From a checkpoint of a small transformer trained on Wikipedia.
Size: MLP 512 SwiGLU, vocabulary 2878.
Architecture: rotary positions, no biases in attention or MLP, untied embeddings.
Training: a variant of SOAP for these matrices, 6489 steps.
Each number is 500 + 50 x the weight over its row's rms, rounded and kept within 0 to 999. Layers, rows and columns count from 0. Numbers have three digits each. The size before them is the row's rms in percent of the matrix's.

# q: layer 12 attention query, 192x192, rms 0.0691, rows 187-191, columns 96-143
# k: layer 12 attention key, 192x192, rms 0.0736, rows 187-191, columns 96-143
# v: layer 12 attention value, 192x192, rms 0.0797, rows 160-191, columns 96-143
# o: layer 12 attention output (transposed), 192x192, rms 0.149, rows 160-191, columns 96-143
# gate: layer 12 MLP gate, 512x192, rms 0.155, rows 0-60, columns 96-143
# up: layer 12 MLP up, 512x192, rms 0.152, rows 0-60, columns 96-143
# down: layer 12 MLP down (transposed), 512x192, rms 0.152, rows 0-60, columns 96-143
q187 098:562484528496469538504595436501488558401510545533504445478554475515506499494461393567437478526479471524585532525540477525501452458528499538479467
k187 097:584520453490567518548492470460501473520559500456504605422575532428535445489580497537456490557592435541429600564447433475623524580530452510508537
q188 105:404497397465475456434436462466486549324520516433453554515503449432566549502492396475510355549548514558461422527378482451491499503514500484558517
k188 099:533477589406569471437582498481586376583542474526585486474469606497470455430553556572516463513520490451477501454480503486573458433487522426493458
q189 089:503549573438359507487549510513462423507448484479558457565476534552538592467570455445503498429526459606490457460523513455525521430540453422477455
k189 087:499475466505499539533499530525592509547498473611380489423451476437540545519480578485503534422501534552489472410500604413453560548481466464569495
q190 104:477506522439469490475554535538527409556546522391487552491514557553526547551571590459498480541464479516562404400497450515451526511562536457531577
k190 095:456465527583378531487451565490504498427487466521504462527440473513529581528542513490461471412478483518486593525399526506443383536587525548469543
q191 094:454424467489463629545414555453484415417427367461513491502571551536527523532498487524398462533500496549466550498526453536489501527494424450403597
k191 091:479561354518453530584539430539498454547546535555512492519562502525480516486549527439532524451546525426524458522487582555546548516426460496475435
v160 080:450469526581421558511482479469486535507600501486593553540495520594372439536477494554411567510428428545453522487575473634445519521572492553472562
o160 081:443508446492514555418500701414519467524493541487583386483513494498530516404438539393449482478513536463562524512390494501460459510459479492531399
v161 081:531458471538478523383516451499458498428489516520401571457485576554478452466499505475471523599485509512492495539464508507521431436472450498570483
o161 082:456460506532423525516450499475553459468506443426539507617504533581504472525477453534425528455487437563507588461499520462512532544528536531479454
v162 082:503469471489531619534515385596444466502425452535553557546506490421460495502472517424470487535575487484563536457484478452498488506500464526469528
o162 082:486535532432460558473477407474529551578556528446489501524508460554438443527524534493543490496538473521533510521517532453490480534496427526457512
v163 089:436459432558523540509559532426459540503455596481509481497510523444487544604433543507488413459495415557587547515408530496532437498463428568470498
o163 088:390532453532557577400458514559497436587545495588450470527494477530508416522511475432478609439541553529400474555459484525473553548469412587587563
v164 086:470435497500419508549520489447465473476437512490519476530444457556535510488531422518437521544517561471433505509528537551481422532437487451512462
o164 088:541638398582492477562459448549431561455567460453499407611504625489396484500496438407338446555511445523512515496439471512523457446558554490475533
v165 068:447543555485510545393455552469567446576473520570580471576472442445561518392426548521455492480471387448472601450466508500462473547423594477516451
o165 073:564476455553549482485490555515442577488520433531529554517543462508516425477559508563552538515491530487579514495513423488562448453515425472548404
v166 077:536459567516408498491521501539519549525418511432543565529562481426505516512593584353532505455537535501463496402459478477541491476482456497482499
o166 078:431493475501571500532474432585471507565556507538533562488493480505519489511565458485415591473417553458537480470538540533424454587539543478437439
v167 086:502436512531454498495523529484400452441465484414422463429519497425516403557481423443424502498461535429482465540459511434475460440510516432572499
o167 082:627465467519504540477528395465516486472534427524508519541484481471475487460448493459518459528526420558478693512560532465447505566395438523417465
v168 076:359573537414523534448415522556692542495552471469623494526425529543431541438505583560444412500463526507451523491468515505407408466555474537504510
o168 085:492437521476497620560501484478563582512468435437548451495579435463442457483525527531564459504480524471579536424581475526532543510452434535566427
v169 074:518604496554546516476468500528551494500535485483526569513503581543540506600614531444594536544507435528512535394499484559491457462571518613468498
o169 077:487583621499550636595505524459592501562575457423464472472451414523451436448446423556383482469406529421533462505510526498543453491473477454434549
v170 075:569484418472482433443496522457453484443518560478507485479565489481482481472490513460448567511535584534525409429526487518537544499523504548474546
o170 078:469493473510479502603493507473422473526578537548476497542463462508612521576496526494528538431474389529515418553416489454442539507441454491544491
v171 074:556532417475490442497476478494460503538521535587498550475534552485575526463544470462418453565533533527474479504531422575514554487379494423427607
o171 077:435498531501439508489449368521431539618523380528518490473589504496479471441513553521495399541540540511571389533450558530429426403532567548445475
v172 078:521498578421420531457463466483567457502618489488530528506512524593608501404542591534612473447470469557472488507492504537528495519446480499454432
o172 085:560489542531478503454452491427493541478618452430471496533466433495487519467499525529447424530499555487512413537487455540600499508559498472496495
v173 083:502494535494480381491449599517550455522547453518512438506414511445528523535452495530551521501474484561502460527516452377484506463577464550470588
o173 088:539503562521515570440659569482510508455422460359477491507512515463561493479608480589506466508475459449499492518441406441446553387511519507511476
v174 078:567443461559504495450515490490402492450562552484495491546596450546564486513467497529478478581428440653541442418495526524593622429523487496436441
o174 081:587438605531488466472443437526409401597523452471497393531405424500426478513508551413541494407584511532502535587532536504523551508594529426473503
v175 074:508577510481462476563593519449575453491523441475538590653425531533507563483488508521519509550476484503427505508515448458466480568567514427508511
o175 076:481486411547498522512543580498467538457494398483490521444499462474488473464579560445488547441535470407549410461412466423420507517416654579494494
v176 079:469475519567526454459441588503491475472459514512507516458479460507566480445547518408482531492476583523468445497526509493533494466572554486455523
o176 081:387460529470521576545584482566435560495417454443499535526491468479576542500508432445461593586460491504560430489532440504563492471459514513459502
v177 085:441571472479542485433447483499547584487517490616520503462455465534505473482502397568511526535544597432482476588500537572454498488656492593560445
o177 084:481550528424447473481461568429529482453489543457511447440497516423414440474453508392399485547426519522512470530495518514464496331463546417498463
v178 078:413402529541495450602475500461538476411479528491498406408564478592614522427517463491594508573532524501496452533440457500522531511481508577465529
o178 086:519540436468571544444457420625504468468434562478433565534506481502495552503360512551422395500506558517468636484545500456550540515601531448573466
v179 077:575472501457466506475513510487445517531514440440497495476455527479537481525555482570502494509480582492411479569449436386441516521476511453532430
o179 080:592460464515496428491422483483565438470464475576477393559474532514417574505544484483547543438518493476553549485513572484597469551516580574488478
v180 095:452498513507511526468454506534486499494471506571568511532518419542438465486436551453500499484549412515454566455516582606510476476486519559443509
o180 090:393586461471511529523455438502454495531511522536482503400512573518532490508501505464486467476542561498503429482518498523516494389400528456475431
v181 078:553533522560501493507496457608479562407516482570460522474539488554524507593527478596522457513372488408520495557506541589554565500607505553421405
o181 087:551465490527505529478496536490483446498516531522542407435457495589561437539424540356457566493484532575546594494540489523471495508553439483449456
v182 085:498443568473568517516498434494604530478432386526456536485490547514557467454491430563539536484516456479504508413485499540542493463506475509524491
o182 088:541603445467500489533435537467486516446485527522474529529554526568517496469448553366496485507555477493438466500500453484625499389631573475582461
v183 071:497553456405616494518449499518550450415647525501532514487576578503505585531550487514505556530456525549609526504545544525496478489515443536485496
o183 077:490500529430487494489532554441508556544537527495511424470502466464563427509574550568491508498399526552558466414471523475572415503434478478469520
v184 078:509460538495535417515494543491491537505489571530471493394473434423568520437509545470439537491509537505418504456555521506494536507441539464449478
o184 079:472435504458509460524529405516392517526459441392490486444520572449551549567455422441508579608548436476463501550501534492547436481464521444537574
v185 085:543462530419592569477535477623549529479625555478416574486556561509460507537482507516540516526502480577492523437474516515529582433489509537459479
o185 087:496527491380502470473401451449436454490475481498512484542494511616576474451513594493481415546433511539543543528566580550552511562481515519504578
v186 082:591423530477494462454492497423520462468398541435447516415572477455497490451523469517519570448507544518464412439575499538545487472453406443476552
o186 085:383519409540415457533523449518467493564565434483528451690519487531405499479488487474478517560579430575505433495445452474516504467576547546562490
v187 074:563480516469469504476475519618443472499456481439479421513383420455500499554525420516449528420529604582533522474508488484502541586447516403488431
o187 076:478409423518515500448527429528415442508508632583465514476561573536504515537514490393432572525496481522526567436528531531553500500520489474417539
v188 079:477530411502439467443492525483422572537550459508529614513508449455549477543474618464567431487467492524504610500490502521518492511470500549492435
o188 078:492537518492498457510519467502533500504506437509463543510459495493583480551503570530538469505523550419476456491492475576500595510453530415509495
v189 080:454506576496530545433455490501526466536416464465489430554389475402449472490526514451503478534472510439447444512429479475511518497456421492491498
o189 081:522474457544527557522534414494514535393494556517470550524512542554480434414425521513504508561627508487550475458429482526399512515494560515556430
v190 079:446528559495494534572534484515448497456551499484463551500390431549519543505447488563647522425493500521622456470524461439586596561520547463536382
o190 079:541533504565597444487525593446507478486556436472493486485469436473477492479527568416531508543533535440479512529445450505498525486439509410521541
v191 078:443479495511579475556501432530372491549388551408511448593551615512503477551455493488397576571539437541448487414506490498503510483512485481454493
o191 080:557537389568496523515491403451461579512536494445418523505474486416451526469514491468427455543502453551384574549418547510518480520534541563579564
gate0 119:489614522571493508423477505508522540483490537497534461485510428501584530503491541430497523515517545523467489548529504510554520457464443589470515
up0 117:445571498537474559452618555474388403438541480532526447462434528461459496565578503471443506466588549460509457482528462526510668525452450537553463
down0 107:498533533544499581496443468488393510424526504567512477500502410541477536591520565398530457453473506468529439488440439519484585530560507506516516
gate1 091:479487427502513535504512477462511452417529623522437497518502456564554454522460589451469391564444479492448575570479497550546466555547463537427463
up1 089:520486446504520483577457406532497495463550478483527400451433488609473572544479421537534497546522473461400523581518482497544447466484484458423564
down1 093:499416525633553612437496592577441460486503547482508472492539509406533482523550476588559468475575481518466403516526564510516478420452522541508476
gate2 100:478532408468513555412571506420510484495573498459460536537477559441469563544524549570548476490563534517581532530445478536547507518578485479531374
up2 099:591454474495526539475504555461534594503542482414518505527474509504459451522500429459510518552509525370478554564502535517411440549524525529548673
down2 095:446473565488435490511429371563470495498423459480473487453472481584515439517510507479540526537518529571491463576500477494427515459410473491455506
gate3 120:484495527502528473467473577507536508435489526473521490523520447432466546489495468524510526521473439479446449583524432502508538466432439516470539
up3 106:540546432463520509506464536531488429440501509421474552559495439485423522497381489531632541563476488440514470508499456495596453563530522564451540
down3 104:564504473467449551504435602492519488427489550541533538438539497573397438445459464551523486485520613524479553526470420458542525487489467532493558
gate4 086:444452606575575602567445463439549471476482528447501454434591478480511444470491471564530440481548518502524505572492611504481512441527485533542614
up4 092:427491529508545434566478501513540409498477587471552479430531439585461482455569439505474429455493461533561586464526483528532479527520551507530565
down4 073:501516518519580551493571575547528485538496482480518503512481516509476494503422481564518604612503530518484533489531494562523545599504464525426374
gate5 100:556511494561545441463446465623401466352547490535509494515528617501542478434467453498556426502457467500456516440502431492408518474491455509468511
up5 102:573526507502545517397500500442506546546534537429506517519440433469515343517429440406505530472514497521530518443535487589514590517529444490520505
down5 105:537556523548528547412497520561530467493544575480486500431424450533541470503456499500547533523551446522540467383433562469534366492445523499602447
gate6 103:555561464461617521374435441500486472540450468437413507410523489528488521506489549509490520499556458460501450373474562444508597550461530454483512
up6 092:517471447372496499452454547455480483416547466436563543465380443461500454471553369424514473403371504532512572448491491465447463494576532464504520
down6 095:553494508571464451512545494460508519533401517539517493473482472575421528553501470487560452477452517543440499585501523586525512472496460438486530
gate7 097:496473518481434428508526541466525490465538557571490455460543453579615574390443576592502478479501487509438458537517516546572430391470486562501445
up7 100:545497589453415399581601525466536511472517573542521535454554545511520553493506479518503516459454476480510496482447438584593402602545480545530519
down7 096:517469595494554410495462478547601512445583461525452425387467486529499493499471469479488478539426556540489508506448546446530342461384465533515554
gate8 109:451552438616542512483496488450459471456508428516510520525539467554539513510498509406508506385481543518520450501466499472624448464492537531466475
up8 104:533551448544422509482552531505537524459571492525562555506558528515527574574475408350504441463380527515485446451528414443567497498478536490477427
down8 099:395437526535573511527481633496581502465524529594519471543538485463530468578500510493552459472559574526464462503420487479432442444480383546533456
gate9 106:467464502668515577481486525509450557500499485509478378454474445430438460494448486524553560539535469568542524514482568561461481492520547478571456
up9 107:413482581518518486400465434526464484521507449500443557445496546538530560437517494471550501482516600513440414515566526517539536386554522511585563
down9 111:520496528468473495464433593504393460498413466541438455388450578564498563452463587474501518384484537595486442547480535524453438500509536485535474
gate10 098:593532539499579531493469459454489557450578426558443500498456429483517511506487487497491453512621558504576521534514515521508528486515407595523499
up10 103:476497469590490509494473486483480512514560508536516585486485437530427489457483384468575511496451450610442521498462534490446508534514450509576505
down10 102:545562419488490447496478550620490486523516480433440519506556515591439569524474479466501456465509536520540454542503508534441467430487400598575513
gate11 101:504542596484522433440463459487423564498481489486521528466547522533501482475534450425449553552548428523527506519492479531413584423486495502510531
up11 096:409518494512507476599578474480485482556496484556513403548547606546520441473554450659521526457473587557563426457499556490469462458463606482561583
down11 098:542583419466580470489503390542570528616528496510552467490470523504493482439522581536414494542459506453536579520549482468607484538471562471543435
gate12 101:428563482516505571497422530519491549498648513375495541555559528405577380505520514535592587530499504583528439608522494496531469461399480405438489
up12 096:473469546464501542495469534526498480444496412496599461580505577487603567445584505413499575447510449447481458478486467583435526462427534477440448
down12 101:542500523499431521511491570462529424499484447448528436489562550535544592600490525424483458514473469409405439443494517438479461505417521513541517
gate13 094:490503487426565590527563408540481605463501480485501595493476439523432481545450485492478541494515544501539479400505548474448491456506482456481548
up13 096:489524537451560608559548429489580581455500452496524529445451458521469448521520533456466430513506585448493479446413526457502584507580489467504559
down13 095:584554508535462467426508571455484502474531500511450506465581496521535553441456367481466444552500509542503536556496478488560512467490604552514457
gate14 107:450417549463497644484472568462481486435476574529494477555543440547587474540533527544453569386508505635518528492506493462539549504468466375440467
up14 110:452488576505468574467499497516529419447514514587505557480488515400492562488566530495560507412558394552515498519609557542460525530581503549437498
down14 109:446483500543543636520491503486491464450553510503473434543427505551442609460522522448498507427403453560527592560501508483457559499544522440449536
gate15 104:373500505559550549451421480453549526416543546595442585477523487433495499420394523539399484539462421535464560506500503512559574545379503451423512
up15 104:549489527570519567561525511440496519484496458536513453511478457477517461480548567537460534566460501511519519508450521522557489509482562396447445
down15 111:483558514509469466428532467559464541464445452514507509455489526470428393459496528525549543521480526571465472482466475531610534520509484500418570
gate16 098:491508498465491379463493474478471536481512485423461493489376553503398477535562563511572551570515469511426519471570597518480538468456607405518559
up16 091:523536481485470570579470550547523444477486456422587470467458534491476452506472523516486522526527500495534597499572550515434584539458458550530461
down16 103:494473595498483587470502514498513486519525428520579581500564524604579484482535457510382430505474528534478493521405451467528452598530492460463502
gate17 102:478425527561524461506517494515471530544501545568475507558533509557561584472526495474590559564490486489475512445503575492538493454500480514438512
up17 096:366462472539581425491457527609517492430515518512598479453517483530500471428477532600436542462469447499492520496459519521452450521536450500515417
down17 101:380432406539455476468573575493548490470571483544543534425555495508514496581484508547509438505537559568549464556556535458493463495460521496479488
gate18 093:423477474426560389486537462541403465571543516545459517592496586512502480467532503459523491513501441401452516487385477494521483583527574486530424
up18 095:458480559596484553444440505393490511583478522471521548473586459397539494516522498430450587546480436561494525481519647403477538447529494478518557
down18 087:458475498415535484462556469505459471593539598494494553523461552561464513394530622529557518515557455487426459509563480532516573571633444522551375
gate19 113:499458546470455457454409513579447505472457411430526502432561525459547479470450439603486498564515471483511517557430468487439498526460551544562458
up19 110:537547496492602541388519556597460496512417387427520531556458515439485548497569482583464569466490501461508456422505473417524505523503472535552530
down19 109:495552514450421388524490611506395482527478500455488559452485541513494611464583467413524491466565457487491519450438491481476526454488543518568545
gate20 102:464495528609536526490528504541492494620507424466420485437544583500529478520463536478483547522419558448558519476405476565480542532524350451521537
up20 096:425562483455432567533501550461448485422474598490449544505456498396538450495437472504432469525462542529469443487514581443497595482474436527552486
down20 098:522508501430498488460471499517445579515452514452614529473412477451546563416575489467470495477453509560578590499538509443492456516549564413474457
gate21 105:472497512514516551490531422528461439431529476514424473473534431464493461568493388510547503471511472527574466519548498501496575466514445463482406
up21 100:509495469501501426535581474447478588494489565539634494529477445410525490495524592530483553432463529505599526456541519483493484476532520569475562
down21 104:507489454552400567446498439499527501573510580500458601476543420463552510528567555437471431512528471477557547433544461530371495505535515650466473
gate22 097:515542536497431510482481580425533593508606479400481469453464456394432493530545512466450445519475512519490582525436497499418438552522460470553542
up22 108:393556465546517516603581575548515475470485472467461485406548470511488539461511565497516666503492518497414462426563455499498564492481530492511486
down22 079:477488400505521456577562709575472428547474535616559575491548549539527575482497476510555466483493488407525450456536501542491542496438437513484451
gate23 119:524451545480469463463419548514508427456523455503588475466612465486475474534497512566407461478443601496527596410518487404491504433545457457501440
up23 106:521564579542566426410501373618464428464497507550542540552527551459486555473464548474446524469476369557566509401487509523459503497458488540544528
down23 107:520501444539486593574506577437452503458530503462525480479542512466530588552569495468533420480546538468499471532447494461418552536430461456514503
gate24 109:520447546502553516542515512416526476500552528476507519575501415481469431398483465390437466512575518468521415411502460524472532525502552519466498
up24 111:548483412440490499420481440414500500446492490532456611503557534504467492464611554579462456485532480458503527535482456547454547587504428483482470
down24 115:481496454474464510485511511388499470434545547521461542478486521463474485542557447478516436511558495477453511518458469502499583489517445475501467
gate25 101:471473460468513544406459556449559467499478564524514506528473407487455447544596481558523498532457469503454477565559586473388478444412562480458528
up25 105:540533405541474479489564368499567525593489442494484456575503510440546532529457512519404467424449543548482480504501491524483551447472551495498535
down25 106:478371462511470504482507472529484516466480427438383502362496523397539477420459572559463465499527536531478548492503488617476510504460405529550509
gate26 117:484456498525493463408557539495494489506414504522472496434513470521550567481464534501482523498465552558503492492471451408498525470597556558589473
up26 116:553516597404547538574507451453468517464530517457512510548525482434491413497494463504556459560564470455493505434603449403562463461481501449573537
down26 115:562517416532565544507548518553473539571571575636510583430500472429590485456549498518455487434459452496587568444472560448568431565487519567555478
gate27 095:563407564507417464485593514518519537539509581488529553464533416478528462587514450509504543522483509523517510417441530470572534460557540548565493
up27 097:561491503586552495559435613571454558533448500539567467458488396467479496573487451488508524456432572412522497465460532522592559508512470522527382
down27 098:541411448589494527572481538447446501553484522497519544436509626507553442567534482561427485412512478554542494467500525541484451450471461522534462
gate28 097:478526516496569645526483466502456488554487442522470468608523447535591465443488523429608506518479416443591524461519541440545534438501522510479432
up28 091:576478545450452544477518519576493516500431516439521501486460552408526455520524483492463445517527483533475486520452440579420498542519529373505480
down28 092:472543531431539555556450453533510547511472450506561607498517494460461570416410499438533439464430448446539587475557493502445522514524442589556447
gate29 096:509445433549516513438579544530491562543413568474512417545575452490572592468440479495467485479516462504459551518573440543513538525586488549559469
up29 095:604493482486583584512540474535596475457496477558472477560508398506577551444558501504509578457497490510501520437421563484464423514510486508578492
down29 098:538496544553545576391473437534533497463535522597492515491501516465535506353560454592575437490446550457476483517450551480505458587560551507435623
gate30 117:509438481440445468566437512552472457365469492552517451464558468458477474489457496521461472540447468505544435465537436503524529522511445478445512
up30 109:499473501424575542528536446445631478569511479473600506510479567487468596498504592535499486445527540411426505572397474579574468546602590478504475
down30 110:548551445487516505459488503444532574535518514387493514467472482523541457529582514503494448452487522502480524451531473545572444501471495541487494
gate31 100:511487536500474433445505549500571436520574441494478562436528477559525571536591411514469506537546502506493499537507449578500383629591410494531590
up31 095:439585492504500487538492550543604434434449555429537430493438475530534428438549494431411490548578447437530369624465505440603495492462562507504535
down31 094:564606562573420471415504607411501553508620487579462517452465470506484409582509613565450468490544519538456447491544474513525490573472568500510535
gate32 101:542563458536460499479517370519530494428509512549419520472447445401488497512483515451485503511524511460568452490607613473498441427506455480495542
up32 104:459432523556488394390558494479425565546489498494535513578509512582571497531497526531428480573541466534550585517475502518536442499531502504567472
down32 099:443508496396416490442451481516509579618397435441562571566543507482487485483467425567421512418532539469561568573471471490445478629533536501488518
gate33 095:503477437420490423599463588510438421604465538471579475471483534428503449502548441479491589581472484483462490480494376449485514465476514501489577
up33 101:452555437480503537473470576492555540482456449558489518545594480560477455467472490519502507533492525503582514514610521463455602474491523462570568
down33 102:512501526574567592483415552506533482596521516463528476576489555477515513487558500463524402507544562496534495602491435493505421505475410410534530
gate34 122:493526429518505516389499543557477499446501525511383455499489477585469456458497437542641531472536478510479539459463549414519522478499453509412468
up34 116:436505519433450469486460506511437578613605521450478499602443424445521501470474497439452445501456426555508539398472465433433513534532530535521434
down34 109:510521469448534561515528482537470461501390507438444408472441520464538489580557487473584527495523495527494528495513510504504438437518479541540549
gate35 092:600476530479418491509456559467453573486534494462494419553502548489553454467638506458608545599504510522459482439495470647444438478527486482547428
up35 083:414508522540552415464592516545497436561438462439499531524440648550458441593604556431513533510509526468507532522482527407477514347508455516516545
down35 091:547511551626482448467479488549514525435511477614522503485554384484505428539445499505509393463561413446550535470508476497471515443517603480533490
gate36 105:481502437555487450462459560539489460443535579436532547551589527523581499490572454495534495533494533464471516535513485611515483573551505551519381
up36 108:467467519610481449514489575511480475539482434576486534489505524435450463498438528529522454495423441464495515452437488554505467517578511528418571
down36 110:505527561523497511453491453510540452487455417550489511534433553589475521493499518574464441465431590452467494459452450530475329575577497543542483
gate37 104:402495454364503584551414498470447485500518507490438445487466538528516508421540515498537501536502470578553516548500396521515534580436469439445463
up37 115:356437517511566472461535555529532552515521499482445567546541535527492446454541589538572438441590580424502513536507376509500485517496522435549603
down37 110:569383501546513489576573534488509549572529564466429502459418478477438495549517569504471495484442452482427408525495441516479515481490418471495593
gate38 098:442471425406534475420477499399446549481588493496476490429510507582493485487489409516372496505445519498500528419488426474555522515507540517461474
up38 103:501434557374548516498448582500476564495499412534434531453490560543553523557531479491353528513413515537428505455523425498519508506472550470473418
down38 107:515449539439567506456529587534503498449553587510527503533540475532471495572478457482430575494443543614474541514454440554479503486551538450409509
gate39 120:465537472450520359529477487511470606555469505501444515487543569538538564515479418467507524469516490456508550408449496483625516513477462440484513
up39 112:580488512476475497421546454493369527593527569471571570505506462413517560482535497521478571452505555533577526407501532446449414423562542448520530
down39 106:448471485492484363528527474487475525518609572527376467459591561456470558457458447425550437443487499481485490431504535485387549515513499487518479
gate40 114:460512419530503346456396446575572465563550437544453475520570507474522537474531484445454482551453435538538620391581569542601584502454495558442471
up40 116:478555585513437608557519473484454506409462445490540549504394534524514491489492565591594477599517483508485569483455504588505471474504454586511401
down40 114:489508478536458629521510375472492501534416435480483499518513444492519504522469543478442471552444435486463470501509454542466446551486496584480534
gate41 081:420598525478475528473413524528457447522515491509529602480431477466406511465528436481541491381515530548574522482444404518594504556479435514490578
up41 091:487583533482427486537577576435522561537556479455438468527531390466401511480566479403529495521538569588496554411472468503563545468525523432516473
down41 086:458427455521493483488485528527541526537504508493512540593496550508532466470530582524470359466498493544440537516477511476498436532399498589519583
gate42 105:425449433486535517491507493560599548503468486477545528544534571476593518487505413511477537547486399535481433555556501537483594482448389505503504
up42 103:472419525452515499518469428410461483520452403530515504437528489592480527447497514533460439464501381508497456494510478432491514499464501441508631
down42 114:410511541558474580468433543452507457470528398559435483530517498484508494494505545515431424469532582477484474498456402515487524546515445479509650
gate43 111:496458406483518520521482491498433504433560519427507467457575480478512460534475482476509555520475479452501463495520490572460552481421485449519455
up43 114:432502516444577425494549496497529588484513469443497438488545541421473542384626598553548478539464553556431567467552469473530426532459439570449553
down43 110:464550544502543553476433636428517524467530425523461428489487532502485571471479468489507489558505557476517445472508434477485536456461482523492521
gate44 105:594523467498605460501576424547497475441568531510526494508491435415492541447625522482457614550535477487546444535545541585541478553446414573462414
up44 101:525544433597452479460550449534463422496522494468583547491492572456540512466511470568504438555520463467454513370474417503450494448504576568509496
down44 105:505478557469473522514529471486526518554465603388467552440531569537553429559473398486521495558456485621518453491479504487421530510554538578476514
gate45 094:486486401510547541473456538487484479523499578584535471425433602474552564478411501414516481530516607466532510454509556489486475514553648446497512
up45 095:395570389522522443524567493522486468513448546487537457510565564484592530563468506514481502535569398413556543512505477513547410530503560451472552
down45 099:524567522508448394515525644507530495498471509541461472576482418483395474509468596470496471477466454559447447622541460506501510462556441458490477
gate46 110:546546538553506478483480458543408584491455465533516535555578507428488502514526503520579560526558497469513454480499498523514508471520526474492439
up46 105:546526381514498583466482491570451511571397457495450544462538420507518494428506497580541463504485524505537523444577456477495440402531398519543429
down46 104:505505444552475472470452544501481535565440582489437551579532436552446357461492424581511540463527522510557513434540582493520404506536527610489398
gate47 108:565549532531561492463449423490448581394524505468456511490477503559511509475547488518515520475511488491503440589455472496558625415499497469530401
up47 104:440481554457490467580486465497514505478494510591595561504447466475415457431464548524467460412503459486480498376566398590390529461560481508470528
down47 104:508520490472438453490579470423510551522428463552493463544500535460427458506512439536489478502492475417582529415521515571411489564485548521456533
gate48 100:474443594471548425475475558552465474451515501445399426399497517580576517517542548479502514495547467547425490524458527457508535473486474492503496
up48 107:427462555424520505463502566512472461446526497397495473548496485524456560444498514545474542477474488515560514469431500492509546534466423481528561
down48 105:504596500534476445467494536449512572484498609547517445567446479466425515502437591533465481467483515505510451513482417513529466580479419583639583
gate49 113:517529576488500514473470368583480555446519503432424459458499519519444481429442479425480409456491485507456478450513488459455515538472489566419515
up49 108:534578548550427545491434519481525514535510547430529461516522494567450447513515549477437483506542530516525465526507497517571534492508494505544396
down49 106:495473537496535552541523341502448542546509497405516415528459467625426481560549549553527480501520516456474404444499485567537441401434460483504591
gate50 110:470417513453594480609446517458534463481639550495473464571451459530484513459488511484429442531456523420492563528571493563526369500561514498464541
up50 108:479497551369456427442484481518494444479640531562525501479477501483453469597509493545462410489496479457615500404530509529524547451546491431509463
down50 113:480493567502541511537522533361541483499548545560582578474396535512432502484450541554521425515472553457532485402479436429491490485511524426437433
gate51 085:500525445485441479490534508514477492518486503442559464438452535459561497498453496501440536500590451536514560487404442472554513376522560600443539
up51 090:497457515509549487540563397454609491556450524527505501549472571479453551532536447586435525378456498487557406541545534497552483535455517434495519
down51 080:480498578492569498597428469603437535469529503598463525436475476484485533538538508424602467584482573427549492562584487536569509477425500516504548
gate52 120:454495459521564510410534561516551564516556548550486521423545566532513447521550459533456440573470494450504556573457459634560489538449551497457540
up52 118:462462530495599570472490522468574531470507531518501565404513577563462516477416498422497436541509509485490507516518473488446412408474597550464412
down52 111:453482571552575526539484503486484601436558495474541480433511492466534548528443598327437430462388402477479608474575551492486395471530538563451556
gate53 096:514449557512485516566410438537566536495461522575463511519474554557566533508503455529554487476534515600405524449463508451478491491587546441513503
up53 097:516425508465506517581489492586541464566512501529480521494482572543495592579549482433509479492585537409439438457535511472512524444476555495495439
down53 097:519434477459506475531576536482504447441566493407469411423545525446440536520494486480412541538523502468570507400550530594477470372427536589489543
gate54 089:487500496549584507548509542507513429550555539418525430416553451528530531593549436517519492457588490440554449464491522395509465413549564494490447
up54 095:480542426496528456525513589469470518538457540498541459525495578508550519551540487434516472552531541464543434434514524500537541452486553480466452
down54 091:492403503507499479419492379449451479473476541500385532512579517469500492462440496513489525557470477459579486535526531516547565481504549526465529
gate55 104:517505548498501554508479502561484560491545475540366558417534474480565513508517518433492499465478488447542470660496473455496547474490638454531564
up55 096:555471503521470526565473580472498578440415476560433485442499433457429371457547502504517503487477524451540511506443506450408527542530486599594545
down55 099:488443475512563503490447467480453540494539533487438526444386421394490375462478603512532579493454449432598519543511483482487474478455485445559557
gate56 092:496504443419533496468469544414464468510502479565514525449473508550525472453469507474375520532439410490472521529512517449592490455534507488406501
up56 095:377461521518480569586533506588603486506479441487423460470513580446508422455534484536555440524488492513451472455450467481546424393396534544580521
down56 094:561469556482464529543471381591454508511516557496538468536486512447523551441518464511463442589517427532471529590383501553522479482464513564514575
gate57 097:503554600439494570405589573408525380490511508462373528508545449551514420510570500539531462514594515437502576482540506520492594587431504479511459
up57 100:595598537606546470487484378493428378424478461499513501612559468431502518510472451461489464431529538417567478401441543454502503528558445515500526
down57 103:506519515449457490588534515460545474527456472637375490465472440466532476515472584451492469524482456487479513493489440487540470489450469517501454
gate58 095:492519493460590494466542503433501569578492546561460580480555438483504495475567532511564553414471454483411487546513477517540463506572474456501475
up58 097:457522584429380516498494494480471572461524466481520491548525511530470533482449432538399515464475530514401468487467415472468450481476405477555509
down58 100:505523516477513536538496448544553507484505566454469386438568474504479557482515438529532465521546545426553507547446512490569476407446407434422465
gate59 100:488539562530631481481472517505590519473574554510480418578435486444491484440575538528560408568555425405469582542549574434610489494467590476588444
up59 094:522490607455521473517531551572542540554467411492527512537526610475564528513395486573512512470475513509458504560396521539423476429473502499484462
down59 098:483495419551517583538535504549558592451479437459618510477438454529503612475454537422488445546565577529533581455541499496425447460444528541545456
gate60 094:590523532555409560505460498411506459630452505447463564465551532523569478517513503457482520594459539469551504514531470554495525515392554497494415
up60 099:522417462478490504542519569528579507464560465430411539541524609593447506459553434399542511536548469474455515481520487501454573549538480558508487
down60 100:547488485553498483463464435460519482311482565546548530519416560619401543498521455445537482489519529469557427471444493504489508507496501466517546